Weights of a small transformer language model.
Size: 9 layers, width 96, 3 heads of 32, MLP 384 GELU, vocabulary 1043.
Architecture: LayerNorm before each block, biases, capped logits.
Training: a variant of SOAP for these matrices, 147M tokens.
Each number is 128 + 32 x the weight over the matrix's rms, rounded and kept within 0 to 255. Layers, rows and columns count from 0. Numbers have three digits each.

# layer 2 MLP up, 384x96, rms 0.0755, rows 300-372, columns 0-95
114128149131096130121077077089119160131035135127134167110089135123142166161087071146155099126158112080097177169138169147135104088134114091176107123118188081116157125120096117165127111164098101123074101140175127084116122080124132125166156087166159110128161160151135128131140156132120146127
146128155101141105106131165057118150181170143170125075086137104109148138179096115163081161080105173116137119099143110129059181097175130098095185147129055126108082166182115163065112140097087134108137190110156123088094111071082183156162115085149173104109143116151121124106113140141124106182
120090159177181106125094131150144167145107101104145113136119106160115096137109096138119066064167143156088171128111116091056172125123139090081185134195082144088148136113113059152174152085112081098145163128104135121110109143102081112112150124168121087076125109116177118130120061090142078143
122085156089079134146145116175133153184145111129160182138122116071099080137161177118058171122153129140135120114165097160095152086143073151166124110105026118161153149141130175085067097107140105194117069100123104145096110157166161092143136133088123114127167144169118121151116198152171125142
128182148153170211128047100151122115117161068191139137123094118121084163219147178159119108116169154120123133131168226128172118116138189084071078130170155119109154172016066131123128099128086190150117090159182153160192118102118071070106082137129077107140189086177110094050103117140079111167
160134133113123195158113104084155097152102094167156113187087164160107114149126138154087110109145157176150160131109102080173126123165179119130137115126197139140145147120157157111123091170155126165058132146132132092064131185122091071083166105081217164150133138084151098118121170113143149196
113156206163146149154066127096188099116106048164115104099118114150152160215103164146090131103171147150126124043130132147109112106133155064126062111206141167102122125127150082079155110066150087139091108150152149159069086154078110033126134163188179073182192125184101135149140112088107096173
187160094110098193121078101082146065148172071184170106154107092102129154040098138123071101111137118130068095114114112165102123098104170094075151160138185198144125134123082148172131151162119120118167118151117148195136090172112152068069127119111150231115192100145107107079108150105104127125
131142142111192084185162110085129120169114127073138103126113167102162072103074145138102098169099170128100122116139200121059148165089111099163099120090162144101108129079144132082170098134113117146089150102176161139070150113096155158124116092138171152174161153153037154058106106144105087190
099066085087124099138089157122123071140176115172152160111095155107133144103180099150094108082099135142117118093105158141137095155099075109192137171192133116111097179119133107118093135188171060137144104132124168131104136150145095134097139111085127133134140122132095080097144133106178146178
113108125193088145095106187118112077169111156134121160178124101117062179120145179126179158127039148140096072071066089128067131150152140099105094151145164116083065128098128081125168118083105200108133146130144165134167142179097169130134184094120191161121132052170123111152159097149094137120
122171170162066165158118154144101124153113095132114137074138111113149157163116094121156120146110132153107113077102135094135124142141180118180105121114164210110149140101111135107124107127131083177097138146113156117152100099109095105142101190161190133114145127155145113147115102181094106095
116114092145114159106189138160144110087131059187116129181064115037218126148072086079125135110155089163125104140148096122097133085125161174116128098156102147125114152144138035149160046157126117161158168136149115116134149130159120122083139084113152144144112073145098110157123084079156137183
169128168129127130058181105154104201133065138136158132144108139143190105107108142147148129120094118187153130114126086108075148172134157081114120111139066149151118150097146109145082170164153105130139173140183117118118147131117137117148095179111125164170131106153106093098101134123188138143
120193134140092177170140085192104204170108147165129116106135129110099157179075121093109197136130161119169121156109085067122176125150130136101131071113192119156144090087134144084134103130079168063140035143169104085093166172128133127145177116104134132140102150129124109130164126176087149131
099205086135140114111123132050094149196116133138173073086142096115144083173120119105146150088062165168133106049139156129085128102124120035117117125127077154159083189109116113125060183133151133154124202077130156177117062126070147159139125145178146138137137129085159102094136095155130131125
128157147150159095118088080059179158088006094174123165179037128087158126107158125141123184152102180048178092055076097053077123070088100152071228169106124165150191122187088138109023158108076093115148140098156186049060137153151144091155213117124120073144097194153092191112090119219119132122
191093109171115119134135220169157123125112108103152148162125088145155060135089106151130095104116136124146118122112144132148127119086121116138129104129120122066167083132139131097177116113110132111063131087112163158172063136172062179138167106150138171175152089157132106123158146115166100154
085120111171154173168114145082046135142086120104109118174118144140162137141154060150189053107172152150116115146147168118123162096146134152152064140156128105100174093096123094146139118126074174099117137127139163046101177059137155119084152139135155134154189080138151129106099109123123130069
097117146072098156151114138149138126137187059177089138110124111143145135188109130103125119151166150113136160088115136126111134119188119133098132101077150088169106142088157120065148091120155059153145161127185134120101167116123092108155111110118154106138149117093092087119102117120163173159
138098084181089192149186111142149165097117151163143163103071137095113076149118069083106184129176112125074085105140121149082158139116145153084098084146155158142138174156122091101141131127108140156072085135102047138128108150122146185147149087093131130111110114120143027147104157164123140127
113107106149095093111167163143158161125119176149127175112131121112066117097080149118141159134178075170116130143063112066070128128128113129108160158118131140125094096185154142137141162189131133172160114183109139139085173187163116138125103159174135089110175205149140128053092167161201131121
114093147099129115119145160078081120054140107115110105160101098152181129122177167118086214170129130212123135108200159157132096083177196161178154161106084117131094120116070130149129084109133164150139140111114145221096173102107104133140110102083072117177139129131142164027117126135169099143
140106148130118125137141084132107120102106171107125087121078125121095097136130100118097070169192164172160144164141095095135099111151137153106155141125166090130117146076134071183163112128129092145062109114172119142131100066174184116197125152095140094094187162129169139136195171157186116161
089129161156169151171075124107105126099102117209126138230128122194139171115138104184156127113105131120067146170090076121111148106154137152080147109090122097150117086139071132114132121100032107077181174134175195078073189117136171089090181099180186141117137102143162163129104078096191039189
107140093070120105109064187117175141166132097141132120157131127181120107152154126159051082121126136149136184067112119149164125178156116064105146170100134131055113096151076143111124148116104088097103142151140111160136179164114171087165159146151100150119172163098104098124138154114118116150
134095143143156129169169128058162073096176069120180130135114165145122170116136159169077078124140154124131155148108129091130187109093124164124146103051151138136144120112149217152152133098110049160109058146119151151136156153170110102077111146121138126138133145150107153146130118137132102098
118141079115090140100072072122120164163104135088169152137145108155202061149127086123166147116132121066101121211108134138105099085132172156133123069138106086168076098141151096131097102179129144161155129106152151137111105104138126153088101112128173122168134128156107088157104116153148123107
123088155115101148152146135111145131106067131101126142120131099121143178176193128060111149139146095139027141182103122131079144106140141106140117117140110113145106114134088154119155151078065139173118171154134152100093160126148120158097169209129159103154092120166119074153141158101122211088
110132152178091152102122137164125130127110071168142064143124106101074178117123107116094173153163156112138154138106126116102170160148156045151151149113127129128157095078108136167152110141094107149102102110152144139112096141156174167125114166155123160122165089087148150103128086097081135083
144131128179101071092087121103098172120140137140118205159110160168142142199163124102115130138121161110124130082134148160140095122160112144200167113136108121066117220089135091076118147154158092120103138173099201122154130080097098150144174121123160059112156152123133127141095106111209135095
180100181209086180109140180097209130085136190172130183076113091124139150129043132140066124103122133137115122115095091120118161109076160167135117111100062116139154113090090164088052179121108128155087120126125115163097112137101115105159093083135116111110129178089083126134125100130170147145
122095168154120112118133163066074160090152099068131089084083149159130114095107137088118143200159128153075165144112118129139125156187123089107121164125173149094140102095168135078111132118149151170120149179188111150154176165083139058133188112132114140108202119100113073109111157115129110135
162163115174125085102118141090107098200129150102115166127129128139168094107179117108071124119212149146166133088091114095166092139197135129113166150103102122116130193078087107079131118117084134127165135157088138116062112184155172126046094131173139171117125204120100164115139119135171150115
158093173142074074094227078127080135107077106146139085193146147122184164115147084107143135152186176112102077149107078092153164133127151164098150126096164157186120106113146146171133065147091139144159124123121086142109160152138153175105166105119130099090079123078111133177170108159193093164
112162185098113067138161084150167178177121179086192089125111145135139100143096138120166132185123140154096126148157162178118111119169093102178108129123116146112166199169138089068095186102145096139101098104143122162067112118079099150155125182122138121156147181147112154125138138156178116109
155095152121195106164105146093083145115108148116147084137157145109103110127089164140179140101125100161124137141077113179091109169156144128121110123154105130114120164110074091136135165096108143120145118166153185087157100085145119135123115153088136132143158154177138081212149128134160131047
096118153140143162217113145117122070110135106105134131163100121110146121139126126107064158158143179070077107159108122130175150118204115111147071145141175163150120082146154144099151111075098123151177073143132142099113148169106163121091122114154168095108165106071052120145081107139113052073
134118057124054118075113094093082127101188135156150119095158107151103129154223160116041055130202167144114168158166109123154122108177137128175156193151200108147158153174103147118141088127101091147105084101175177183078165145213093078132134098070121135101135126084091094076093119104148135145
130142156084118144163113120139122129089153126059158115126140123102122145087143117072064118074105089143135143145103103155119180151158151086116122115144135150082122144063121135162162094091115140192077131162133096193132163116122131097111141166142074126108160131097083117119090147147114156098
186126092075056032149155181161076163058137169105102208112089114124055151117149143146116134129167183168130131124161164167117198183080158106123101114077177132100097111113108099094163172097125177129129090235104144160155164119121128123131085157118140136088137053172104082105087101146146078113
177110135098151178153095071101121081101151148147093129128103033158185100100187081114095077148140134104149124112079172112088158169156132107137152119185132146140127131105087143120169129161077124074138184164126160186139127159099162185144201058127130135119105182134091146155078137145070158170
123125124139140156136100099113157118143135122129077133182123096117112139123116167114148161105138109133134111099095166122127121093081129128114092092145145176086186151145147153103151152094129077127120100127124143137105079150115142130125138122199149135093092167106142109138112093120131122132
097102136115082085150132168105119194121131086135146119130145079168130092126140104117080170104098139132148119115132094081204158144128155095092137121095169137176129088125095127165108172232099082159123086143135147132090156122169146111118130170128144117076098088122133122176147147211129101136
098119178133107156127138156141165144101160143179150164151118104097133137164140144120089133143098149082133097122124146141156156070153133138145107179085119150132111074168118166111148104121099124142168083129115133102118126164125161142124136123131125125140115139136152143196145117100102155126
155099156108115110101077119157149166126095099085157127177083133138056105127139100111154097139149141110128094130079111149088157098160164080155076145151079166126146123155130167089107144087112129151098128093193115168137118124139067142149127086114116119119152099107125120164094144164062095115
183114129130075151140131132156112149110155142153162084113114116112149130129110155150106168114114113161104123139151107121109107149117144138122135117117099170052119148148100115108104172092068071107112131173144112117085091156104125168175099131141133100118104088043111150108117117189099117148
120165090167053182128173141105115176102056104181132073155105141115162110224045164158117148133196166105120086121134058051099162204198153137115164096147206130199106130161119104165150055134124104090088138131130181111177157181084121128148130127071161133173137067143144084063136060139109133116
152114130165138163107161137081137090113155097165146082108140102137185117143150089134128120103166167129115154178120158124129118118163159129161115165176129154148116118114089113163119108181094120152098209135103106089187138148090121109149099154176124140134168093137097114127123089143109107086
144127106089147126165101167102149156093138148160132099165089152155131159070110121114139146178122124122160131100134072087136091145122096096153075153152129146161122142173121194075090161093112091137115109144141212144102134104126114045114146115142097107167196134134144139095140156104101156166
112142160163098114133134168113123114050195119092118146110159118124086077128147141107095113121118112123124142160106141144124147089137186090112124126102098173139152086142144165128120104097088038148160081139093121155087136074115088118095103169193143144073142082131111105144134033101128120117
099121139120127111158114123109081167151082108134158184165116124131148132135112153098143130159145138115117106116095176080103140161081147185110207110116090126114115074188174140081159094087065165111190119109161134164108160108143097177113146082067129111139162202172116092057118120095152197146
138132119154150031116137097100167121123195156111124124121140085014182069133164124065078185122179105127085120124095158111085107118135190085095130135088144198093155130082161134158151127140131135143214095141144126144115136160134140110123126150120142138135132170159121079206163138198105123111
127145145098089112094117151109204158120160073147228156082135106091111140145170235157089129143129094129119092144129158156150117069175173115174089121133140113170094141134084140100097124099185100139076059100123155182121127095098107092089133119090152104144184102164070049130125184119118134166
128171182136083171178171123158080153111120109126116137155092107120173200159086143156138134105088126081132081118118124175084127162116202059117096089106191084058087112000108064134143134134165191176130117102160122135161151024118152099138151128180103165139138076146115110185123073113134113165
119125142175135107129090140126142107138126093157157165133108116101138092064150095118170167152118100129133090130102104141113136122076102149123114092132088131171150140117139170123129142149116114139164079091130164152129073135134159121088139139176154134127149126170138158158134166136124190121
135161138155172077086107096168120121131116122144135140148143115094187127096166158121119082147085162097152081162122131075103192169147106140092191134107102096127107162125132131119136067100129125098191099106162128107113165137139147137131138154156144183145116149137119146153110088126111146090
146023174127115122136173135178071149121144114186116118106143122107143125135120175133116156098147122130171124146114123117105101089125092122112085084091103181108176166135150093112146100109161147122099110121114126178135146097103107169137148133131132137133153091200159160107142065117192156191
134134125094199119133077160092109107106152141169147143131057120107121162143146122153091123178183164185113103122093085123110086069124101089121087131054126135152133181185156132111104145103110108092139090148147147192106136208113194138089132121112113208089172113110078118089115185134134108224
164094107140069128186155162145146128135067128106095159128107073135120151147129135148132171145183193110119076141112137121096089116126119153129161136146154127112157145111099097138095105147088111115111165129158153070160116122140129153201143113167165165074143193145206197141092138167187133097
119186136073186153138116077122133146122112122134149117133124124113109099120121106086085131150129139135129102168085092127134198157152080160117156120101138166153096145140123148132119087167059137122125128124150097120118149137131138130106106140139079160123149103140123104168102205154131164106
141106172147106127092140152132206105119141134174150206114110121071125184143160133100113109153192095136131094103119120187112167161112136143177148123171142157162131104157149115122171144075092110115159054125117148091093129172142102135082110145168161072148120076172103110142091143089123103168
120062149130139111136121214117066085137105154138143155095112145132111128091152166135106057103117186166131110095134114174136189127158140148159137149090143124097116122086101144127150151071120153154122143097107134175167097157127160076133182079069120139127157165215179135149084133187095136167
133122138105156145168217122123132145085108133073155117178116124131146068164185107065073076081084148154173106144083156099038163096151125074077096173169123252189103133141200076154141070118128156099083113047087086185080176079119217125128234159134057154141106165168119106166172092122190135132
128202098133139084118175120078122117099123123130124075166129115139140113071139063129117118158117165117153179179143146135111146132109093094124106157116125142112166143098108151131097138115088124113126103104111140163088097103147090152110106147090086173122232078137128097142104063135137130095
081155161127121150172094113164095125101096165161154138160159122159090075081161113166072130120117102084083084176062059114165115141164091101112123122142103164154108048155089178095088095142068109133132102118155142067089142127092184096086108117179148125125136166117159125078133108108143140140
143167126155116120147099147103112110107149146150126089150128072076100144089126165147190174125136145160138161155153141132128153106085116104145112173133129155113178158059121152097132152077113112110160028130170108113114082157165091146149102077143125080126185168150121156148107120186080112124
116132099147075094125140106142078116073113179183061123095100150108120152145103151141136120125209118139100088132096116138060123145175125209138121114086155112063174176106046116111132140106128112123143095166168095118131135109195065095103104111130174114171118096121096092074072181133153123173
141208144166149172157157119107160189121101106162165135156083128112165131156131098123094149135135101161098109136056138119141173160117188102157117129205097112137123106154096124117125150114112130102144166110118164127148117053109118165132103078138200159140170087134130087142060130124118118181
128151122093161127126099168138070103115128169110127183124091073130136146084142104128081133178121144089152087117114141078089146113125141154146116106159145126152132124091102147121130140098081164102155071165155156108072149151150163116097155080121120106146163122164141146190136131180085153092
096152180134123114147180118133088153163093101105130103120092113097211084155051193129093090174103084183134065158191165224040113096152195157134139125199145103107116126093135034033166101111128125155095132092150126166200255037066130067100158181044138148152181148184028121136145170141097120139
158149137188085138122183135146115170128135084124051128140135140119140136111103124086132163116116123112118108161149133133104143095115189153163127137151161111112121129075122117104087115150129071099110125111116089105117155107140106092143120160157168165106156089160119132160138105189092093106
159172144140081151041097089178134125141158102140159140087068168172131121204108112081089059085129108123139149134099121121101235086169193127155151198041141133149052160183118152168177028057109099136085139126163158155133151101150137136182143168117119188132161090119088085148177140097063101199
# layer 2 MLP down (transposed), 384x96, rms 0.0759, rows 300-371, columns 0-95
112176140101138138121136124094162122118136158133128117094160115111086106109155156116108123090106177136169099030143137095117192180123122176129111094139060123134105157140160132113130088048107124142169119109113085154156123124151057127094116118129162080120132105127135093117123133113118096117
140117127125106118188126094180085154104138120094135168173108144171119107089128179077136082102104080095135103171095124130174119133086087093085123114127191150155164114092096084189113128145160124160132093153136153113162141107131077094115165168145094169113139150142117146131166095143173151081
106114120123079080164179152164098105157161185138114142105103124161195107137177187108122130149128161150128133073176126175178159125140132188145144179098141100139101061122125181088156073094113128120165122126139074127151191091143123212118141151143154149187126148181059124130151114128120175137
114167107154096177099087087182123119144180080097072135146149064131135152090073154130167151115167166136092148076133149145160135170110134124090135101079132085103106162133163156116195201151140179107165183188109138158088116105140104170121149111159139105120063109053120112088127130094127111144
135153112137131211141017132159181170159111123147136161109114132081104132160141186192139167088115087104155098175111135145106127132139086138204123165131109154126127114207144188139092093087098109142102081151151162098081094072113085096093114154160128117052189100164185124161114121155147107112
113115134107043123096192137113064131066157182098106071063097106095156081076155133133110138187142139204147116124167160137158103101145103166125106170155129108129155135168094100060120123104122122137128141108138201158132118089113143141124161106095158113150123080132142137116153129127096162129
177143126169150146145137064120108187142070106127108168123150078137196215198148149182073129078130127139209177202152115071141077019180129173135163121133098128128130089100126122096067101151093119113115113090155174149197179114098177148112106185120062072119125146138135113151140103154170102125
148163167096093157095149136100132145072071095153134048099163116124048108098088149163124103114123156143066142132136120171162112191133092103063085093146149163131183175102100074142111183136177148131060111096116125104133130180105125170151159124093109122128175140063101163158106122074130111141
096111064076186137110117114123131122103098125131086146150104141111069188191147114137089106117117090140168126169074122102114133062172160124149128110164147088203213194150107200098138091114165141118143131099125157113130144126065142043096150141200106070147142149137138144134140131120094140140
077123101146140110082172081148112066117176170108135149123094116118128121171106127135116078085147159066074148129074133151166124084130080149141120077126141099120164188087121101104091156137164102185103147145094107136136146077193064178153107144122145072138178138126142148123063132162158137124
139123181093155145133126086151113183124048058132192116046139141092146131099091095183075085130100123106139109088130134153125141095114137161136138136080095138110140150165044118086113108150196091106113171099150166124100031055074092160124135149112104095187070150133108124134085151080114069115
120085084138118157097101135164215171113077112154197096161136097114140112132131096107070161163169095166146163111139157144152077115110073039093093054174104133160189089188088132128030106114118117212132151117133102091161100147139160085130191135129142147186171108128153195126146151100105082101
133167144195148118113139102057056081112135146145097173119150111123115117203105161097077101187129149106101047096101143139110124109145062164112142107107102139105114129114159193161126216143156106110067136122172079142104183078158090163139105151128119150118143097159142114100128110132171110154
145118108143097100186158118120100103165146097113153132052124101125102139144109136122099102128130154160093055102141127132123093087171112143100196126092141122152088074109140159094083121068153123123165115124131179180185113084075153117133161157119133138127092149130151139102140163129102116151
137157126168177151121114095131167135091165121170123121159119166106082071082097159134116144169141137103074127107176130185141141167162095102068116088127141174117148147138095105140119200146131117129113098094098092078104125118179149100140140091089101152145156140066129198186138111077144090123
147076197158110106113122095174149132108072135065059151146119155151104199161108117125128091121175108066157106132049084133156062150132130086126115121132146100157120038145143135101095117102073113134135100120185096079127181141129148102121077139155127140115147145195114199111127110125135138102
129065127112088150192095144148240177140115110192067096176044137127128100194132099163170195038149111073184119104103136132131073097088161084197132022139144076091189111136093168166184097107052149109159092136127153059067147162133143141137132148048087077207195145080137147076101140175141165102
110148121114095126168132116153137094144133122171129113107149120133069147163146134203115141121079160149104175126132162124107123146101110118153126091211128159128075168156182152124039142124124126152129119131099071126115097108109158113106130174178098142098109129050125175114075097135140088121
172128122159148101136126132114054103123205090120151166076109066139128159100129105114167110108122128134106119099171157098138217168160136130051105153096168108167120141082129134113129120109163118174151179093097103233145153133115070154175145189090199133115134151123165145155093104119122110170
097120110150131102088087136130083151133142159081119071128103180114135175127144122114126138109135110137132139172117111132111154196105170126133208145212148164143180199139111130145127203133094129100188064133136098103125095152138112226116113090109107110115109171086118137097122083088123131142
134135104075053143163190157101103113132101180142120124109134137131137132148119094090131162080067146155117143117103148101128117100062141147185105140116116124140135082067104170140135107136094110128184166118112101176121155064140150088176095118128141123079107114137070156098150145142102102188
149063163178124117091007106118140130154152037139130167091151087115166080148101129111142063129126163127104107156137191103064117072136093112142105097095072163120100156118076149124129185114167119081133116147118138117110175190148123136109090153144148087133092071119166128185121120125136101119
179130092135135065125190139111070100133114162172100144094134118132119121124184124080177101193090190108129114093109139113084159188132070107104138131111092123093131125078085139081155170090167116132151159128114110112152056097122145155099166095072105127191123105095115083135105161117101150178
058087089146076134110067198173092120146143120098161107170166137181144119051162153118173121151177125167089112134135121140174152120106144145141114118110100164215127151199091104124175183149176111123111127110065112113107113125107093142097147085168165120073150175103141141084124116113053111121
102140044188083062082146186059044056123173083104073101111129091255099164073151227096110139127168155108118186096157115133188164152155128087085139127147178069123208089014171145119183144081126153188113160086107068177176209095199185191126125189140139116106157107131091122135180109102076085221
160118126162122158139175144123130090109166140074119119108109113149156142125148157147151137174148164150070143165133129130088107056125172160125170120133113135131107099137156141160141127101137133175108163105150144186101089090126158128085115190127130138137178136089143148117118095130149122126
150131131101116106067121089140117117176114152121104063108140136123123134177102142083071141119149124076099170157149101091145109009146122129065152205142165091142077121133099121105088138204122140118077131142111142104085096121143156129162136114159128183173181107133132130070144124118128164132
120141178115161102122207166104118125146153139155139159124122118099068180136155127122075116166087190167129102111129072126138115128113058135100193120120132111113105133140174124118154121063127106085144154161113181132116141141134118115096139121171135101111096161122136175116131138064144096149
129105076181092086160163132129067134191111093066177118121134110115092127079155096120116133195164068148089108168204070173091122119099100127101096076112074102120121073112103124110138132100090169143134084155142141142124146158194148096125093121173127062154113170159083122157092147147113191134
197126158119150140121167156110190145120126128102154107137152071169101095111129145068130147148130117137107138133136177168146083106151162141119151161137105162155129137160151161151136192156143150127110133095032130149106121102131082082138179044100123173093120150116114090187093143119119123150
176171097089148163109171185127156118104115085149167091109157089138053098045084112080120100161134137129078114053142117150164107138126110155041095070150151191177160166130110087171120185177178157094131123093118150119055113155197119151148174132126102154183127154090122162137135078060130127162
136177179153104146142128131153178117088157106182108135074156080141133150109138100160084097101138159094187047116131112137120097106111169137168123223154098140102121104083119175112122162133135135114165115067190137130160141088102125083099163151074128079116135098169054128134102131075199192133
226150066099148112145117123126149111106128150099157120136144133139113152208125162136097053094121126090091099187074114054101086090104164165176158125086103138108131154182090156121162134125066108075133133128074146097152194110172110150115033183096152114145073134107126147100095130129130142102
131165085092181134154109073120138136175123138132165161118132067115136101119119103121149098127107107134187137164138148139124154159090161089142093129141109116083085097051168132134108093127135144147112176080136176129167146080084084163066098182143150058126165126170133137096169098192120147109
140143138114185160150147152127164131098074164122076136120105145155079141173134180103074132159166101168153096163158113100063110044150064103144150156148104163152144157177073127152043138128118103108138136162105140021122144182137107122111070133153148129153123080109115097162084082119095097092
147141097148121176147103160135101139128119099157067149152142141127118168076118105097136113138158150130180150092144144106157132143114097117095160130134146126141145140125149122187169100160092173154143125146071148091200091142137182146095142121173094109116065096162129105192174116141123118131
071204080123085167130187104119104125093153139107100134119135140182126156101127062087090103112113157149130138115140155113109124062141129087121142153144121126107137115103092126077118096114140155105154159149083079148099110124132175074105110079157121096142132153090104141112131124076138115136
119192147125123139000122068097184158143105095181117130121124115094164149103128123156143115098111094158179138186175123170084102180180085154126163133112131156148116171108163128139122096095182108113085082110126115120142126127094053111137137160124120157134128110152164153142159089126145193077
118153097141118138139150175114161186147134118116159127125020127090117210152127094141122095154101166173215152076122097072140166089114128126062166150078115087064184122100149129072072115128163210121087149098100109121196117099077186094094129143108122131157100104092136140081079140171105106155
121142096110083113099109127118138123105190124183097114124102208169107152110123158110115111179157095147130121059172134114114091141094191086118135093115160157092162126173122103175144180164077118143126132158086131153097094134122157126137095125081106169110083140111119098059129143061110104189
153104154155161158071106112123175182084103096239101093112145145091179105103110126144144090155150121077117165086172177177088061079108087120137138101120122090142106150138120118155141115172081124131088134110190152123119156122138157082102109097073167109150126167094140171122169133171089167143
107137231199127126121072104212118146127122126103144190191115181109141122134077149168105125140149137153115086191115091184126138153121110166137136122075091140119134127147147145150124148179128133086121100165139133110092197155098106102122148183152104163130151067149148099153126134123165147081
131165118167122106125123144136108153096121134133139128105157130166113097125112108135112114112102163100136135102180124129168126167137131086159133172094130103120118124094154142141154124139154128117118134122132096115154148147142154104123105108089154115150165100151154144162142114126120109118
117209160099121143196136101133141149158101142135152154101121103123164135156153145158152149121151143182040143118149134146106107162096104104134119151111133145122099171125132193110211058153124112091145165114166121122201165093053180109095150175130135105131097136170127083184084174147145168113
088174059180122152157158169121075119130130133085103125151161121136118161129115096153201150112119158105144161162104143078111140190135111128146097118147142121110164143104131134115136134121126139102123133131097122118128138085154058160141132107134115154069158080140163151114116077158070091126
120146104170160052124131131144104083110105102144072121097168094136172137100110131143151168127115164081135159111174131128128089196101102134092129137110116116110146137054153117150176046139121051117120129169059102129126148129144211125161073188083099130122158188125142132125133077159159142127
126127109118075140113127122133128125092121165075076151121159136098070087103130089092129105116127102086105107141081121102158078125125116117114100095112175148176139100104137116109124098108156141141144092110132171127101134075149123124068118098142103112118153120133166130141151103065048146119
125236128185192156082107122178138221128082092084111082156066137095100128208119136129114116144126097100171082212085124144131132134136120115150043075133107147127167177148117159112104175172101152129078145181071161015126161133104126083109125108121161173113134127175185110162095135061164068129
103128160116163126150136148084174092115149109136149139111142152104120143130123097144139098081140157133118115154132130131126159094144117119082113181123125139142157152136101134153160155148110173133097126131103158119088144125171068121128174169109127161120165126142110175137111116102181134108
103138143137093130116171112099097092136177147145171118163162120129090109158141151130169085103085090116108095105099128196089149145153159108114203166116118115133126104130071151138150096090122089082133136132141133197146140119116116157125095154110193130111154126150105074150162126096158110106
073178119139162161169137096132174097134082144139123091153121174051126142072091098089154142150168201136076162102124181131180127119123180178151154126129102106110161165103144125121142182128093146130133118180087117097152110105150165167159123077084119146125163185132102133133110103137110112114
151040137112190184145158114088180145156196169191163187115135106206133109113139156116152185095101111101147161127161141163175115099112171091119120063104095085127089080163210116114116093084120133148153112137152100185125147131128086115113169131092130114158168187157159076130128148132142154144
078133083093085129137093182134161120165119131177091162154107119169087105129144139157132103134070138107135191127126070137130167096143133134101125195178181121170108055117067117081153143111081149093170092127135067152144130074090148095147121130160173090113160107133108093072117103095096175159
145098133190157141151149109109078115114103165147104145187136198183144118074108152105130102114168189163192120143116120143048165117129100089083173132143108148075087131112147144103137111171125125134144130186205094157179155132167132119077125127193152176130122097148124146118145131135100109221
171091113181111036106157128105220206052174138149211175171117054172115135145128138154107152097153132111135209145121123071171143121138109084089105131097133073119162112174102154046135134168117050088092148085071090123124202141140084071142080082100107093177164138178077131107159165082119067092
088142116097081102125146138106169118134117159139164145083123096123085176144134169120097120071144089093142155139141106111125124096114118128156133140089147098071096107115124138112117128114108144129116129103156088121137126135148106131134090102130121121112132115130150130124087150091167116144
120152165127068144130142120120103195108104101145111145150105112100124133176157109155124125153154116154111114111131081135145135134136137134136116154128160113127126127143160170154154135135076148145135127113165146114104130106146142125140135083148118093179075132169182128112134162162179157164
069179142066133139176099113113087096171158103091118127142143090142132161096171063150043141170162102139073152117158088145119133095146098089147157133179123118090138144122129155144127139107137110167097078119222074065123118155128126116104119120160128128066112149128092039142126154157117151074
128112102072115167138132090111156097109105168077179138151134120180110095191123122147096148098077080122112118113066092111132145144172179142157223145094094136110115052211093171138135104140148152133148112100120162098117165089139079124106149117114136085120153084176219068101102189091153161114
150090161161099095206115173156123045129148122105148140138120076125136102159156130157106107200146165181093122099153173180153062150103087030084057116158134112134133126097056127114137090168102130108131155135138129131076155100138161170175143067129140196116094129134066104076187152106156136184
121122127137130154095100115120114094130079158161125127074118123148174163171107175172173163086116108132191115165118108099106083113141076110133087122122106105092129123153125138130146096122106129100129091151119125122095150115107151140124104118143193084058130096149135130120141115116135143146
162161154099143102112143149097073152130119125103170122078140125148111102126066110144115178138119145162170155158096135088109110141090178160122104166056111109152073118140166100197138127211127135184094133151108128201135098093115087178127122099144121148072122170072153122119157141175167112166
090119084164157119150106110171160093101187122121142088145073106134190097128067150078071153088171107167126109094064135149087125178083154116043073074136106151138166107167223143141071158149128154098124145082161093082098129121173096128117061086132107161186060145155123090096139182145178116113
082118181036093159181098115174201158073198138096201162178103123099072071119165080120184147080076112097117147198086072192107120076129138077136102127097069161177134179193143067200102093177105138086113052119119116115133137124162122119041122103215143122146058160129186101156117087075161104144
174109135146152071080141096091173120149179088173123162121170108090076109129130159159134147136109126104123112101143133104169114087121185172128146155153115086141121132160127100137117142144136137177148181169098140136146111164086061079162138106090174178139081153096118150179159149091115070072
170138140143116146117191165089086121118097097124138119146157099127152155135126107133145164122133148143146072111136113064047174155124134155106138135111105144131087127121222124106140076096164106125123137098139121160132189139117095136153144125098153114103132116136106136129183072182146090131
148140177127134111139133156105194186142140075173131149120144146145101118167055117069099123137134134125134139097179175176171090108206130136113110082185089131147136134181136100164090133141184116112095141129109097129126157122136094121095176117116163179167115089127126134187171081071174133125
049140146126108156149098119168144104138135114156130167141109086159143217144086144170121162110110080147155110129132167106126090080072122108196153123092162103141108099095182117101157058155094178099144093132107176121098134122148151100079157087148109071113154103162187106116157116133123102192
067144081116176149124122160154188103138110106141110155152151124068141082209120111099128096075101166100097102138168119091062127106127172168091181130037183234216108121113152138159158119184109148198115153131086134094126102135128110115105110128133118122112063106078145141138124143110146105097
132194134053155116100139134088141184143132101076121071162088113094109111159106058131137124145177119115166134131130108126117074110137106082181109118110153168172203108107132160135073213145175114136108152133105120091087109174153146158174137131125165146134149170063105179161161167044149123112
132125052138140098158189116101036081127136047128128182109086141183176102097128164086148106139116168171156114089206099025123178083131134144070148212120091172165099140151157088140111166184208134068083141066175111129160134028112135173098125174168171124107115063200108168082134130154140115098
113100151146132097121121124095182107064135154158175121090138084130062117127122125144086142134116105114130135088145152123119088123083109085093114089074127126119147150150149118164144125119110145206071132162098148136114040100146121154119103139074101106146110142129118118130122145126173131071